config = dict(
    d_model=128,
    n_head=4,
    head_dim=32,
    norm_place='pre',
    init_std_up=0.0442,
    lr_head=0.0113,
    grad_clip=0.5,
)
Each number is 128 + 32 x the weight over its row's rms, rounded and kept within 0 to 255. Layers, rows and columns count from 0. The size above them is the row's rms in percent of the matrix's.

# layer 20 MLP down (transposed), 1024x128, rms 0.385, rows 414-440, columns 0-127
size [ 99 107 101  83 103  91  95 102  99  99  93  92  92  93 118 105 114  97  95 102  97  92  89  85 109 104  93]
[[112 110 122  93 118 179 135 133  88 130 122 140 135  98 161 111 166 116 140 117 119 146 145 133  70 205  85 129  70 147 118  82 115  82 147  77 132 114  73  96 182 189 101 140 137 112 148 132 149 149  96 146 105 152 108 116 143  72 128 121  59 108  76 190 108 111  97 130 110 179 104 144 175 106 147 114  94 123 220  94 103 157 150 109 130  59  90 122 105 176 111 132 121 115 156 103  98 122 116 155 185 148  93 137 142 126 157 162  39 161  73 141 159  75  74 150 117 136  86 143 106 153 133 129 140 117 146 160]
 [133 171 139 141 113  94  75 128 110 104 144 166 148 147 109 177 156 116  80  60 134 136 153 105 165 105 165  73 127 109 125  85 176  91 170 132 100  98 159 137 124 132 124 134  79 115 182 149 140  71 148 116 120 138  78 121 155 149 166 107 103 102 183 154 149 147  80 161 116 114 152 131 165  85 131  99  69 111  95 123 109 137  73 179 112 117 118 178 143  83 115 166 110  64 126 101 138  85  95 192 135 168 115 127 169 193 102 117  68 101 147 110 143 184 122  72 119 131 115 125  72 172  94 113 129  70  75 126]
 [152 100 162 116 105 119 170  95 140 101 179 185  86 138 139 119 115 164 158 160 161 156 118 105 151 121 132 182 118  95 109 122 123 121 111  77 107 144 117 131 115 141 157 160 124 132 153 139  94  57 135  96 177 139 192 169 197 136 105 147 100  97 106 119 109 112 183 170 164 105 101 172 211  91 150 175 110 154 107 116  97 139 172 182 174 137  97 177  93 114 185  73 140 155 161 122 101  92  71 164 113 166 162  98 102 187 115 147  90  68 113 110 117 132 161 125 128 118 166 128 123  70  90  84 113 108 106 124]
 [123 140  99 113  89 140 165 151  97 121 143  80  95  86 127 131 220 139 112 185 141 106 148 154 135  92 110 193 128 155  69  86 107 201 110  71  91  37 149 199 151 108 106 100 121  90 111 118 129 161 165 101  83  97 102  91 141 167  98 130 105 134 121 118 154 108 111 163 108 173 109  81 193 167 140 160 115 128  84 148 106  83 118 108 114 147 131 162 163 148 117 142 145 137 120  78 131 105 152 121 125 143 134 139 118 163 129 117 116 183 159 110  70 174  94 131 117 120 152  72  78 144 120 139  86 105  87  76]
 [138 112 108 148 176 140 129 179 171 116 130 120 124 170 120  78  59 141 114 129 177 141 102  81 106 145  68  95 109 127 143 128  84 135  96 136 107 159 125 127 107  85  95  92  82 208 112 129 169 137 119 179 156 152 133  85 163 159 129  93 128 133 163 133  77 118  87 107 101 141  90 112 135 127 216  88 171 112  80 130 124 129 171 144 106 121  72 143 108 146 107  82 152 156 161  62 136 114 121 166  79 172  91 127 124 123  86 132 111  51 115 145 155 134  95  86 134 156 151  93 106 128  56 173 153  82  98  93]
 [102 144 134 116 149  79 197 126 116 107 116 126 110 200 153 152 131 146 119 132 124 177 122 101  64 155 115 129 202 129 146 133 129 142 121  87  86  72 122 148 127 143  98 164 147 149  77  90 140 111 158 187 107 134 128 152  71 105  88 186 198  95 129 157 144 158 101 150 163 144 139 141 150 144 122 142  73 179 110 148 197 125  68 146 127 174 144 176 169  77 118 145  60 100 139 141  93  58  76 163 124 138 145  78  68 134 159 139 176 144 111 115 165 125 135 127 163 147 110 117 170 167 104 119  99 109 141 138]
 [123 150 133 118 116 114  85 133 134 168 136  93 148 123 135 132 180  99 162 140 158 154  90 140 136 112  68 165 123  83 129 171 161 176 133 171 125 116 160 119 136 106 129 176 160 117 118 125 168 136 164  74 120 111  83  98  80  84 110 164 182 107 184 115 131  92 145 114 117 155  91 130  76 124 109 134 175  95 124 116 138 116 140  46 154  77 136 149 115 172 122 169 162 129 144 157 115 114  52 199 148 110 137  73 200 145 184 156 172  83  93  80 148 150 148 100 114 137 142 188  70 119  74 136 167  97 137  97]
 [120 137  97  96 109 147 128 167 191 160  45 160 109 174 138 153  72 113 109 124 137 100 102 128 129  80 126 142 114 146 113  75 159 119 161 207 122 137 135 120 138 142 102 109 179  26 105 108 108 153 145 127  96 146 119 127 169 180  72 109 109 112 190 170 169 109 113 119 156 118 113 152 144 139 142 173 149 114 169 134 167 156 124 131 117 184 180 141 115  46 155  93 151 129 136 152 149  89 167 117 194 129 130 100 144 169 147 115 160 113 117 177 121 139 181 103 126 121 149 103 188 180  90 116 157  83 119 149]
 [175 133  66 174 103 116  75 139 151 138 166 152 146 102 161 155 164 130 139  42  88  89 109 159 197 133 110 185 108 119  95  67 132 131 137 143 161 135  92 173 118 111 124  91 170 212 126 107 104 124 144 132 143 104 110 114 102 177 166 121 132 109 152 163 127 188 128  79 203 158 113 123 152 149 103  87 135 123 132  82 166 130 145 166 177 112 112 126 129 110 102 162 145  93 140  96 146 141  81 123 177 128 124 103 119 125  81  99 216 164  92  77  99 115 105 131 141  90 124 163 154 162 114  88 112  95 119  91]
 [ 81 137 161 170 164 100  50  94 115 185 124 103 141  84 150  73  96 107 111 154 115 142 148 169 127 140 121 103  94 145 129  80 157  98 125 123  88 100 129 116 165 132 112 149 127 156 105 173 143  88 163 136 144 109 152  68  96 135 134 137 137 142  56 111 133 129 106 165 156 151 105 114  68 129  59 157 150 105  49 140 109 135 138 121 130  97  77 109 169  95  85 153  81 142 120 142 197 132  55 119 146 139 177  94 129 118 120 169  88 153  98 149  93 184 138  92 147 149 188 158  73 145 123 132 157 168 187 119]
 [ 96 121 189 172 150 157 137 181 181  74 157 129  90  96 166 120 123 138  60 139 172 157 114  85 125 205  92 103  47 151 112 166 143 176 150 109 147 122 145 109 166 126 116 182 173 131 107 119 171 133 156  99 134 121  90 108 120 143 197 122 153 106  82 133 154 143 157 115 107 122  96 130 131 180 147 155 168 165  82  94 126 150 176 117 114 130 117 131  70 177  95  60 159 177 150 101 134 136 137 132 132 182  96 124 108 130  85 131  86 180 109 121 116 135 132  56 106 117 178 158 114 115 151 121 161  98 148  95]
 [108 115 110 159 118  90 124 130 104 141 141 116 130 107 200  97 147  64 106 113 146 107 170 166 117  63 140 109 113 141 146 137 103 155 126 149 105 135 112  75 152 126 147 162 125 159 149 119 131 128 164 183 110 128 111 143 106 137 124  59 127 154 160 110 161 193 188 124 100 166 116 170 145 108 133 124 150 188 148 113  83  92 194 102 143 180 135 118 102  88  86  81 168 137  58 130 208 104 141 111 108 113 175  80  94 163 160 122 147  86 148 131 111 104 131 129 134 164 189  99 167 146  25 112 155 147 116  85]
 [107 137  96 140 157  65 121 144 168 145 158 125  99 132 154 120 134 123 115 104 125 157 133 130  96 144 111 101 149 113 147 123 148 133 166 134 158 191 143 101  79  81 107 146 182 128 160  96  89 164 162 153 135 125 156 107 170 157 165  50 151 111 119 101 123 112 117 139 175 120  87 133 177  69 185 138 154 103 137 124  46 119  73 175 190  74  86 136 112 168 168 106 126 162 105 185  91 114  96 178  66 143 131  96 155  91  69 103  95 125 147 186 119 150  76 113 153 168 174  92 145 160 116 117 174 136 109 128]
 [178 128 145 187 149  81 145  88  88 116 109 117 138 182  89 165  87  82 113 173  83 134 129 132 135 152 164 105 109  98 145 183 192 133 145 113 168 142 114 144 120  80 122 145 169 149 122 100 133 156 109 150  66 148 152 103 170 105 135 152 119 152 157 179 122 129 142  81 119  57 109 158 108 148 153 145  99 127 163 145  66 104 155  79 192 135 172 133 195  51 146 153 154 163 129 161  66  90 166  76 163  66 136  93 143 154 111 139  98 155 134 130 133 159 146 142 171 154 162 113  95 140 122 170 149 137 101 158]
 [128 101  92 155 148 129 124 149 127  78  77 106 155 112 117 106 106  93 152 122  98 144  95 140  93 154 140 132 102 146  86 206 103 112  71 143  82 121  69 154 157  87 133 150 101 169 126 119 132 120  74 106  85 190  80 147 137 129 165 147 159 116 158 151 103 125 131 140 143 143  83  87  89 102 128 140  99 112 145 120 115  89  95  78 107  60  72 139 132  99 147 140 178 113 187 171 113 161 190 107 169 155  82 138  84  77 124  84 105 166  97 186  94 178 187 148 129 138 113 104 110 166  86 100 157  99 154  82]
 [118 131 148 110 141 122 144 180 123  91 126 121 108 175 131 118 136 101  96 138  89  60 103  84 105 112 113  85  97 164 147 138 113 124 125 117 147 180 196  53 129 119 154  87 126  87  98 114 108 151 163 139  94 103 112 118 131 143  97  97 104  51 132 182 105  98  99 139 119 100  95 150 191 168 195 181  76 172 117 211 131 157 195 164 167  80  97 125  81 133 122 131  81 195 148  74 171 137 145 138 100 121  96 131 115 119 128 110 140  87 111  85 127 107  87  99 139 119 134 118 128 175 149 176  98 133 132 103]
 [ 93  68 170 135 117  89 138 145 126 199 115  97  95 129 150 146 140 172 109 160 104 158  80 112 119 188 151 117 109 133 143 117 174 151 121 140 133 146 126 137  92  61 181 115 131 116 100 157 131 162 146 137 150 164 222  95 159 143 157 101 161 117 142 227 102 200  53  93 193 133 171 141 154 115 137 105 153 166  72  96 129 180 129  91 151 123 133 139 147 129 118 144 154 148 173  93 173  96 121 102 145 151 105 182 142 120 160 117 167 111 169 101 150 134 123 101 146  92  70 108  96  84 136 114 102 118 127 136]
 [147 157 161 108 142 162 130 100 104  78  86 132 164 123 156  99 116  96 142  86 121 180 123 152  77 150 138  92  98 134 141 182  89 114 126 122  61 157 198 126  95 173 120 149 148 135 169  92  79 179 180 161 197 150 175 132 106  57 150 115 134  99 165 167 153 114  45 156 102 144  72 114 159 173 143 139 143 128 145 150 123 160 132 134  86 162 141 113 122 143 125 116 112 140 138  80 190 158 121 178 118 151 124 135 134 112  75 123 124 173 159 154  30 112 103 145  92 155 142 130 132 129  74 162 138 143  89 114]
 [149  40 157 111 120  77 118 117 169 160 103 119 137 103  75 114 149 167 159 107 179 195 134 147  81 165 104 131 198 152 128 198 175 101 164 142 127  57 162 143 130 178 127 131 159 174 168  91 130 102 137 105  91 173  90 150 109 136 116 101 129 104 154 138 137 120 135 128  65  78  97 172 155 170 170 136 192 118 136 136  80  91  55 173 150 126 106 153 159  70 111 170  99 171 142 140 140 110 122 121 144 161 136 149 104 150 129 130 165 138 121 104 116 114 104 119 156 118 149 172  83 172  87 106 105 128 150 152]
 [ 87 146 116 172 108 123 168 152 103  99  88 142  80 140 125  92  90 154 158 158 142 115  74 128 129 151 155 153 178 157 134 139  96 153 148 143 162 162 145 138  52  93 157 112 134  91 166 103 146 166 147 115 108  80 201 125 212 215 130 102 145 139 143 204  87 103 145 108 113 119 118 127 129  85 124  88 136 109 120  84  84 150 129 124 146 102 148  86 112 130 106 165 157 107 131 170 133 161  75 133 138 147 176 198  62 154 129 156 172  90 117  80 105 131 131  86 154 125 140 120 111  91 163 118 186 172 105  97]
 [153 124 138 180 115  98 119 170 130 152  42 122  89 125 196 184  96 157 153 147  87 170 114 129 158 127 145 117  83 100  71 101 111 166 106 122 148 135 141 137 116 121  64 123 118 161 150 165 118 105 139 157 110 144 112  39 160  11  86 133 103 126  82  93 143 133 107 106 153 141 106 128 107 141 102 118 120  99 133  85 146  83  96 129  97 120 123 104 145 123 125 132 156 180  95 122  70 123 106 124 133 136 101 211 129 165  59 112  91 146 122 135 144 175 130 133 137 111 178 182 122 186 106 152 126 164 108 153]
 [104 131 128 142 134 109 145 102 117  62 162 137 175  83 100 189 161 130 141  89  81 175 108 123  70 149 130 159 143 131 121 163 107 233 185  91 138 119  89 101  82 140 110 102 152 134 152 156 112 129 150  50 147 159  87 103 109 132 150 149 125 178  72 136 128 113 146 154 166  82 110 195 150 165 181 123 159 127 145 160 122 172 130 131 156 149  94 153 130 125 108 156  98  72 137  66  78 166  96 122  84  85 107 107 120 144 144 120 117 181 150 105  87 133  68 155 127 106 171 137 162 100  96  96 128 104 108  96]
 [ 99 151  78 105 169  91 160 119 154 172 140 150 134 195 129 143 105 111 141 114 127 138 141 145 155 103 116 135 202 114  90 145 141 166 119 157 132 116 179 149 153 101 152 154 168  67 113 151 100  33 149 119 101 152  98 136 205 116 154  98 143 105  83 139 129 146 194 195 105 186  81 151 139 125 143 134 116  83 121 141 126 189  85 205 157 102 128 119 179  92 100 133 166 120 165  85  98 104 113 173 121 135  72 161 142 177 100 129 118 147 111 129  82 115 122 137 120 181 168 123  90  85 113 131  86  97 124 122]
 [127 163 130 121 109 144 136  95  82 151 104 119 167 144 137 120 232  96 124 135 162 105 133 102 137  72 162 156 141  64 133 174 162 147 152 130 162 137 114 109  90 134 118 174 108  92 114 128 158 160 175 125 171 117 112 129  98 146 114 110 101  77 113  84 145 138 103 219 128 178 107 121 157 114 107 152 132 143  97 185 100 141 169 128 132 114  79 209 108 119 102  85 208  79 131 120 172 115 176 120 140 133 170 127 141 160 111  90 171 115 152 140 123 172  83 128 183 194 110 153 121 131 114 122 181  76 158 150]
 [127 156 110  81  97 159 108 116  93 133 145  79 118  94 124 130 150 112 125 138 119 156 172 172  98  79 137 123 132 108 185 102 130 204  88 112 134  60 152 139  78  77 136 158 131 126 143 189 166 185 130 157 144 162  98  55 146 146 141 167 148 106 109 108 138 153  79 133  60 126 121 145 140 162 137 187 136 140 159 155 125 115 130 151 122  86 132 156 120 174 134 151 112 120 160 152 134  76 161 165  96 144 128  97 147 123  37 155  91 127 201  60 156 160 136 138 132 120 137  60 166 136 145 108 160 155  89 186]
 [145 152 100 106 115 120 113 128 115 194  96 113 174 159 125 127 131  99 171 156 162 137 144 120 139  87 124 144 176 150 146 114  91 157 149  74  75  70  94 130 181 150 112 136 127 114  95  98 113 129 140 114 172 171  96 143 143 176 112  79  28 149 113 133 138 103 169 160  44 139 140 109 127  81 121  95  64 140 160 120 147 112  54 110  45 187 118 155 167 140 107 151 201 129 151 143 106  86 124 148 102 125 112 176 102  81 128 151 122 156 129 126  89 145 169 124 104 129 113 168 119 184 134  91 151 151 133  98]
 [121 140 188 132 117  96  94 197  97 115 120 114 140 116 155 108 166 132 110  86 108  96  96 102 161 128 129  98  49  98 102 166 100 118 133  96 129 109 137 167 141 131 159 115 122  85 152 170  81 109  75 128 102 121 111 112 144 118 146  70 125 101 141  52 147 100 212 133 138 151 156 155 144 132 147 145 211 152 169 121 156 131  87 187 164  95 111 138 107 113 161 144 149 124 107 123 150 167 128 163 132  86 119  95 145  86 153 108  69 153  88 162 100 112 181 173 157 128  81 105 141  96 110 110 143 188 226 127]]
# layer 20 MLP up, 1024x128, rms 0.244, rows 415-441, columns 0-127
size [104  96  96 105 101  92  95 104  97  93  94 105  95 112  98 102  98  88 101  98  97  89  90 105  98  97 105]
[[141 147 127 115 140 140 141 143 110 112  44 148 131  95 173 151 127  72 125 144  81 108 137 152 114 134 154 178 101 118  99 129 103 106 137 183  95 117 135 144 111 141 193 131 173  69 124 113 154 146 102 172 110  81 101 161 127 124 153 141 115 127 167 164 152 103 143 120 167 104  99 155 165 154 233 107 141 144 111  68 112 143 160 101  89 109 193  90 144 123 136 105 172 136 103 150 101 175 117  57 103 183 122 120 187  89  81 184  84 138 131  68 124 106 147 123  96 130 198 190  85 104 114 144 127 145 123 129]
 [148 157 127 135 145 115 152 139 164 178 146 126 110  98 122 148  79 104 101  34 113 125 136 133  73 148 100  97 160 140 113 125 139  82  95 153 181 165 137 131 101 185  83 127  84  86 108 149 117 131 109 209 180 136 127  60 116  96 161 138 168 103 125 137 134 162  90 173 134 170 165 135 133 127 153  61 158 144 187 110 149 142  70 108 104 205  81  91 184 176 143 148 127 115 147 176 186 110 134 185 147 104 106 139 120  85 148 120 134 152  82 119 135 110 129 129 121 187 118 169 157 125 142 119 153  93 167 115]
 [115  62 121 101 122  95  71  90 149 158 175 159 146 179 145 120 134 122 184 137 120 126  17 122  62  77  88  90  86 109 189  71 133 131 140 135 191 180 122 156 141 122 158 117 115 144 185 138 141 139  78  87  76 104  69 128 114 119 176 161 174 179 153  97 155 123 123 114 117 153 110  94 107  84 146 110 119 156 132 128 137 138 133 112 127 121 167 141 171 125 122  97 132 137 133 148  80 164 110 158 175  92 164 129 146  93 164 117 133 144 110 110 169 147 191  99 181 118 152 159 141  90 130 119 139 164 133 183]
 [160 156  99 153  81 122 102 120 145 130 102 107 161 103  80 113 113 175 172 171 112  67 141 140 108 139 165 170 125 164 141 111 156  87 123 129 161 161 115 126 134 136 150 154  89 124 110 144 135 131 139 159 102  92 135 152 152 146 141 111  50  92  76 116 146  90 101 130 121 153  83 128  38 191 181 152 159 163 137 105 110 214 167 151 146 172  97 193 134  53 161 103 156  75 163 140 140  69  83  95 115 135 119 139 182 114 142  64 129 114 130 102 115 154  96 156 122 103  98 145 148 175 172 155 102 142 113 143]
 [128 141  80 149  96 151 148  71 145 134 117 136 103 111 155  71 125 149 159 151 170 102  94 114 158  78 119 159 141 131 179 129  82 116 147 192 157 166 114 117 176  87 156  75 130 239 135 132 169 137 101 113 126 117 177  78  91 138  89 153 116 198  83 134 131 149 146  69 151 131  79  98 135 148 141 165 139  93 127 162  86 132 142 171 150 117 165  72 123 160 164  77 161 103 118 106 114 162 125  82 163 178 137  94 143 161 192  89 135 161 119 167 156 125 137 130 159 185 142  94 122 116 136 139 183 105 131 129]
 [112 107 120  92 164 122 115 101  72 101 141 142 161 116 171 144 155 161  33  88 115 135 111 195 130 110  87 162 143 109 112  90 140  96 135 132 125 127 143 150 117  74 171 126  50 139  80 105 142 152 115 168 130 141 129  53 154 109 196  88  75 140 174 138 134 141 155 100 217 181 136 123 173 179 112 118  75 104 116 156  89 149 140 116 162 115 134 153  91 143 147  95 142 102 165 141  79 149 164 183  92 107 111 159 118 143 141 145 118 168 147 102  88 170 139 129 187 108 140 115 106 129 110 115  70  90  97 142]
 [143 108 188 114 100  93 167 159 201  86 151  73 110 155 133 152 126 132 146 170 135 105 220 110 124 146 127 109 129 141 127 126  79 139 128 132 142 131  80 145 112  58 149 157 150 105 207 150 114 123  82 118 142 131 172 153 132 141 153 196 112 170 129 122 175 128 102  95 106 138  80 174 105 115 102 149 170 127 136 140 112  79 109 164  84  89 116 134 112 132 127 205 128 167 204 148 143 130 108 165  80  98 145 192 133  91  97 159 125  70 120  97 133 102 115 150 146 165 117 169 112  92 119 143  87 146  80  78]
 [111 138 107 144  70 127 142 143 120 111  62 133  58 189 129 165  84 141 172 157 104 149 194 128 109 139 108 111 108 195 125 107 110 105 117 143 126 172 179 137 221  99  70 135 108  97 119 156 124 164 139 145 124 123 169  79  75 153 101 174 207 174 133 103 116 119 182 150 104 161 151 127 101 113 111 109 170 150 157 137 142 146 109 109  97 136 136 117 104 183 128 113  99 129 145  83 117 125 147 138  79 165 125 177 156 167 159 104  96 104 145  81 219 152 145 104  97 139 138 162 123 135 115 183 129 150 101 162]
 [137 104 154 164 135 139 118 161  73 153 113 180 104 144 202  87 118 167 141  72 129 100 145 138 149  84 125 163  81  89 107 139 125  54 162  96 148 138  93  88 104 144 135 161  68 155 135 158 119 121 165 207 108 157  66 127 132 124  81 124 169 172 138 108 132  67 164 123 113  71 150  58  93  97 118 117 131 101 156 127 124 111 146 156 160 136 129 145 162 144 110  92 152  69 107 109 154 169 139 118 149 106 194 145 126 161 151 167 139  65 140 102  65 116 180 127 135 162 152  74 106 154 145 113 137 139 149  78]
 [ 92 143 153 123  72 115 152  99 124 106 158 165 154 150 142 133  93 136 179  92  93 190 194 124 112  96 145 125 136 107 126 135 101  56  99 177 151 165 125 184 167 106 127  70  58  91 184 134 153 116 115 114 115 135 133 118 117 111 136 134 121 138 181 100 144 146 176 140 118 166  90 108 139 124 123 157 107 172 186 168 168 161  67 163 174  83 163 102  89  86 140 173 120  91 150 137  83 196 148 113 119 120  87 192 141 147  94 105 181 113  98 127 154  77  96 129 121 124 120 117  92 131 157 118  79 174 119  86]
 [159 114  37 179 223 117 140 129 120 121 136 131 102  94 115  88 146  89 102 131 155 163 138 100 147 144 140 103 165 131 143  90 118 137 152 114 111 175 142 192  95 111 113  86  99  57 138 139 146  58 102 175 132 139 177 152 141 108 171 134 108 174 134 110 144 102 102 104 113 151  99  66 140 139 119 136 110  93 169 120 108 141  69  86  76  97 123 144 158 170 154 175 126 159 122  85 149 205 137 137 152 137 102 151  88  86 119 129 160 107  89 142 153 195 119 166 117 127 103 130 173 136 177 124 130  56 113 108]
 [148 140  96 148 100 145  46 109 121 100 108 142 138 143 115 113 112 131 139 123 143 129 150  85 153 195 105 172 151 128 125 131 113 107 107 105 125  65  93 155 142 154  92  73  47  92  95 126 147 145 121 124 137 161  33 118 141 107 138 166 106 182 113 123 149 170 114 150 130 135 149  99 130 187 130 166 152 147 150 107 104 193 208  95 136 162  86 140 180 158 112 171 118 121 151 127 146 108 118  70 170  63 117 160  67 134 159 123 113 127  77  74  92 193  82 112 137 147 126 178 126 158 174 130 147 140 130 113]
 [ 87 144 108  51 103 140 161 176 182 143  97 166 126 120 165  87 151 125 113 108 156 143 120 136 185 108 114 162 121 121 111 147 129 121 130 145  97 128  84 174 155 115 136  95 132 102 140 154 180 106 103 148 137 129 166 173 150 126  82 150 118 159 132 116 149  69  60 187 164 134  62 112 123 125 123 157 161 154  58 178  84 126  94 171 116  89 134  94  31 129 121  91 133 160  99 132 144 111 131 107 102 175 116 163 103 117  90 136 159 137 107 171 142 108 115  78 129  85  92 210 135 144 183 119  94 152 152  76]
 [147 162 152  98 114 112 161  81 166 149 141 197 157  97 146 131  97 129 116 136 133 206 136 135 103 107 100 122 130 106  92 136  97 162  82 127 156 113 116 151 124  97 103  96 135  88 103 151 129  63 129 178 137 107 156 160 112 132 132 209 115 177  88 110 111 122  98 121 162 129 124 155 117 139 154 169 112 139 222 169 117  73  99 138 147 112 159  94  70  69 157  92 202 159 188 124  86 177 163 140  98 155 161 140  99 130 150 145 149  93 109 153  82 170 163 106 139 121 112 145 118 160 170 153 129 175 187  87]
 [165 136 137 143 118 131 158 138 107 209 147 127 145 144 138 112  90 203 137 118 112  94 159 143 173 149 137 106 153 103 133 129 142 122 138 126 128 105 143 182  83 115 107 128 191 154 151 116 111 107  98 168 116 150 144 113 102 147 135  85 110 153  84 200 107 101 150 160 119 134 106 149 108 134 107 136 209 120  99  82 133 180 141  55 111 193  89 152 125  97 162  68 141  61 102 112 126 119 170 164 153 102 110 104 170 120 167 167  81 157  81 213  89 157 136 134 130  76 112  85 170 144 181 158 153 165 105 125]
 [104 102 132 140  94 131 141 132 162 133 155  58 100 161 147 159  88 122 104 136 141 170 100  81 176  49 128 131 152 133 121 112  99 170 210 122 174  97 163 111 114 100 168 123 212 130 142 204 153 139 145 104 132 142 109  99 114 139 158 164 124  85 105  98 225 121 143 188 135 148  85 186 125 181 134 101 152 140 132 134 121  96 134  69 129  92 101 141 115 104 112 120 138 110 102 140 104 103 134 163 116 177 102  87 186 116 166 124 150 132 134 133 139 185 140 113  93  91  93 105  76 133 118 190 107  88  94 120]
 [161 183 175 110 135 185 169 185 126 147 151 104 128 144 185 180  87 122 153 137 120  99 185 101 151 152  82 140  62 104 118  98 142 194 132 157 140 172 144 106 176  81 110 149 148  97 162  84 144  79  98 127  77 153  60 120 137 144 101 161 158 104 189 127 132 149 139 125 102 149 169 137 141 126  55 116  98 117 113 155 148 106 121 113  86 136 137 167 110 142 153  92 158 125 130 125 116 118 198  95 163 143 127  79  89  62  72  95 198 123 118 145 130 143 122 104  72 114  69 140 144 159 105 126 113 103 132 117]
 [105 212 151 113 176 103 127 126 161 130 172 162 109 141 148 141 127 169 121 159 154 107 147 167 111 104 123  98 133  97 170  30 100 158 127 116 146 149 162 112 107 115  63 149 103 102  94 127  52 156  82 113 113  93  92  61 145 154  95 141 100  98  65 128 112 109 133 175 140 133 100  97 115 118 121 136 108 108 123  98 190 137 181 124  63 165  87 155 124 184 169 127 181  85 167 122 168 132 160 138  92 136 125 154 205 104 141 133 157  98 103 132  80  97 126 149 149 183 114  76 144 123 133 139  92 130 126  98]
 [160  84 138 142 111 148 142 117 144 114 151 122 149 128 158  85 129 110 114 132 123 180 116 100 141 105 113 158 101  96 152 154 136 114 108 212 100 201 106 127 119  77 108 144  77 139  94 177 156 104  90  93 135 180 140 131  79 100  87 148 168 106  88 116 132  96 111  66 128 128 103 150 156 174 164 153  95 121  60 154 116 138 143 128 132 164 108 147  82  68 177 115 147 106 162 128  91 117 163 109 129  70 136  49 106 120 103 119  30 172 178 174 134 141  73 147 100 141 136 175  86 129 145 152  78 127 118 156]
 [106 116 172  98 109 127 123 137 113  92 173 137 137  98  81  85  96  82 116 180 143 151 148  84 174 132 163 179 143 106 109 219 128 135 131 136 149 117 108 148 169  88 156 181 134 143 160 175 167 109 136 163 186  92 161 133 117 105 160 158 157 121 163 156  53 114 103  92 143 141 104 203 147 112 152 114 150  95 169 127 152 113 131 113 166 101  67  95  63 132  80 103 183 187 156  88 150 156 154 133 117  96 122  78 152  44 132 135 170 134 100 105 103  94 162 161 135 116 126 142 112 109 116 169 128 111 102 106]
 [161 194 107  57  90 115 134 140 160 187 109 110  97 154 144 113  81 129 160 109 186 147 119  82 106 158  96 126  85  64  92 156 128 121 161 121 162 131 112 152 156 128 101 125 112 100 134  73  91 107 149 144 168 112  92 142 178  84 114 167  92 132 165 115 133 151 196 129 154 148 132  91 228 143  91 166 120 158 123 149 142 124 104  97  84 137  80 177 134 105 156 136 114  87 173 125 124 100 123 109 179 114 132 158 104 111  96  62 161 154 133 105 125 142 128 153 146 104 115 133 182 143 133 127 149 221 110  69]
 [ 70 132 128 102 110 168 152  85  93  97  86  89 125 119 191 171 134 170 120 106  86  86 172  94  66 168  95 157 174 109 122 114 102 165 164  96 140 166 142 103 123 163 157  53 140 115  99 108 117 122 111 126 138 112 155 119 193  85 102 116 134 140 168 167 132 126 135 155 112 107  91 113 180 155 110  96 151 192 107 156 116 126 122 134 118 128 132 160 118 194  76 136  99 122 139 127  63 169 161  71  81 113 111 164 177 142 114 131 126  28 114 148  97 144 111 137  94 167  99 132 108 145 136 194  81 103 108 125]
 [115 130 155  86  77  91 158 114 195 117 119 163 103 109 161 126 128 180 109  95 103 170 122  79 138 185  94 165 165  79 165 119 147 119 173 114 174 194 104 164 149 129 102 100 120 149 178 160 191 128 106 149 113 130 154  78 158  83  95 148 129 106 140 142 106 175 149 110 131  58 147 168 135 106 117 156 100 125 131  85 100 111  78  83 107  99 151 122  90 168 133 159  63 155 144  73 131 149 119 155 135 153 129 197 126  89 117 124 111 138 119  53 116 146 141  94  78 170 155 144 161 109  88 192 131  89 148 118]
 [ 99  90 161  98 164  66 120 156 151 137 169 125  99 136 115 145 135 131 143 188 124 148 117 105 145  74 108 181 156 114 147 124 181 160  84 130 106 145 120 117 132 178 149  70  88 142 178 137 162  85 149 183 107 130 170 140 132 151 121 130 156 106 120 148 167 122 122 187 127 154 147 124 109 105 124  87 134 120 154 131 136 153 203  93 154 222 114  93 163 146  56  50 143 138  96 155 115 136 161 187 186  75 128  49 153 152 175 139 184  89 117 128  84 175 127 108 131 125 125 112 118 147  90 129 135 133 112 112]
 [150 126 137  32 124 118 115 146 130 155  93 113 125 180 138  85  89 127  76 125 205 173 143 148 144 114  81 146 154  72  91 195 138 122 158 127 120 107 101 142 120 127 150 110 129 167 150 146 130 102 160 188 135 104  87 169 150 155 131 122 148 132 161  54 149  83 132 134 181 114 120 179 116  89 156 114 124 191 152 116 144 157 127 143 147 132 100 208  89 116 146  67 129 108 129 159 136 179 135  78 127 171 101  71 197 111 118 116 115 120 142 135 124 127 160 148 194 165  94  96 120 159  90 109 117 176  80 132]
 [122 165 108 143 106 126 163 159 170 182 145 153  29 155 106 142 118 146  81 175 151 132 125 100 121  83  58 139 124 154 104 126 117 209  48  86 127 155  94 153 102 165  76 100 131 113  70 120 130 141 170 145 114 101 141 149 142 123  93 203 164 151 111 105 141 105 183  90 168 124 120 123  60 110 114 155 102 153 110  60  95 104 132 104 186 170 114 157 100 138 114 147 151 153 137 154 101 167 156  73 140 124 125 128 110  65 124 148  95 120 109 131  80 130 102 155  98 147 124 164  91 106 125 115 183 115 138 134]
 [139 100 152 115 124 114 121  98 105 111 148 137  86 127  74  64 141 151 116 121  90 144 142  95 133  99  97 122 109  44 140  90  94 173 102 150 135 210 140 160 157 104 158 118 107 147  57  99 155 160 119  92  88 127 102 107  94  78 205 124 106 126 155 169  76  72 102 104 125 112 126  72 154 133  88 113 125 115 126 143  78  86 154 177 116 137  41  82 160 131 162 136 119 135 119 141 103 104 109  97 110 131 112 144 145 129  77 129 142 168 168 105 107 112 146  63 218 129 119 179  94 127 124 107 123 148 123 175]]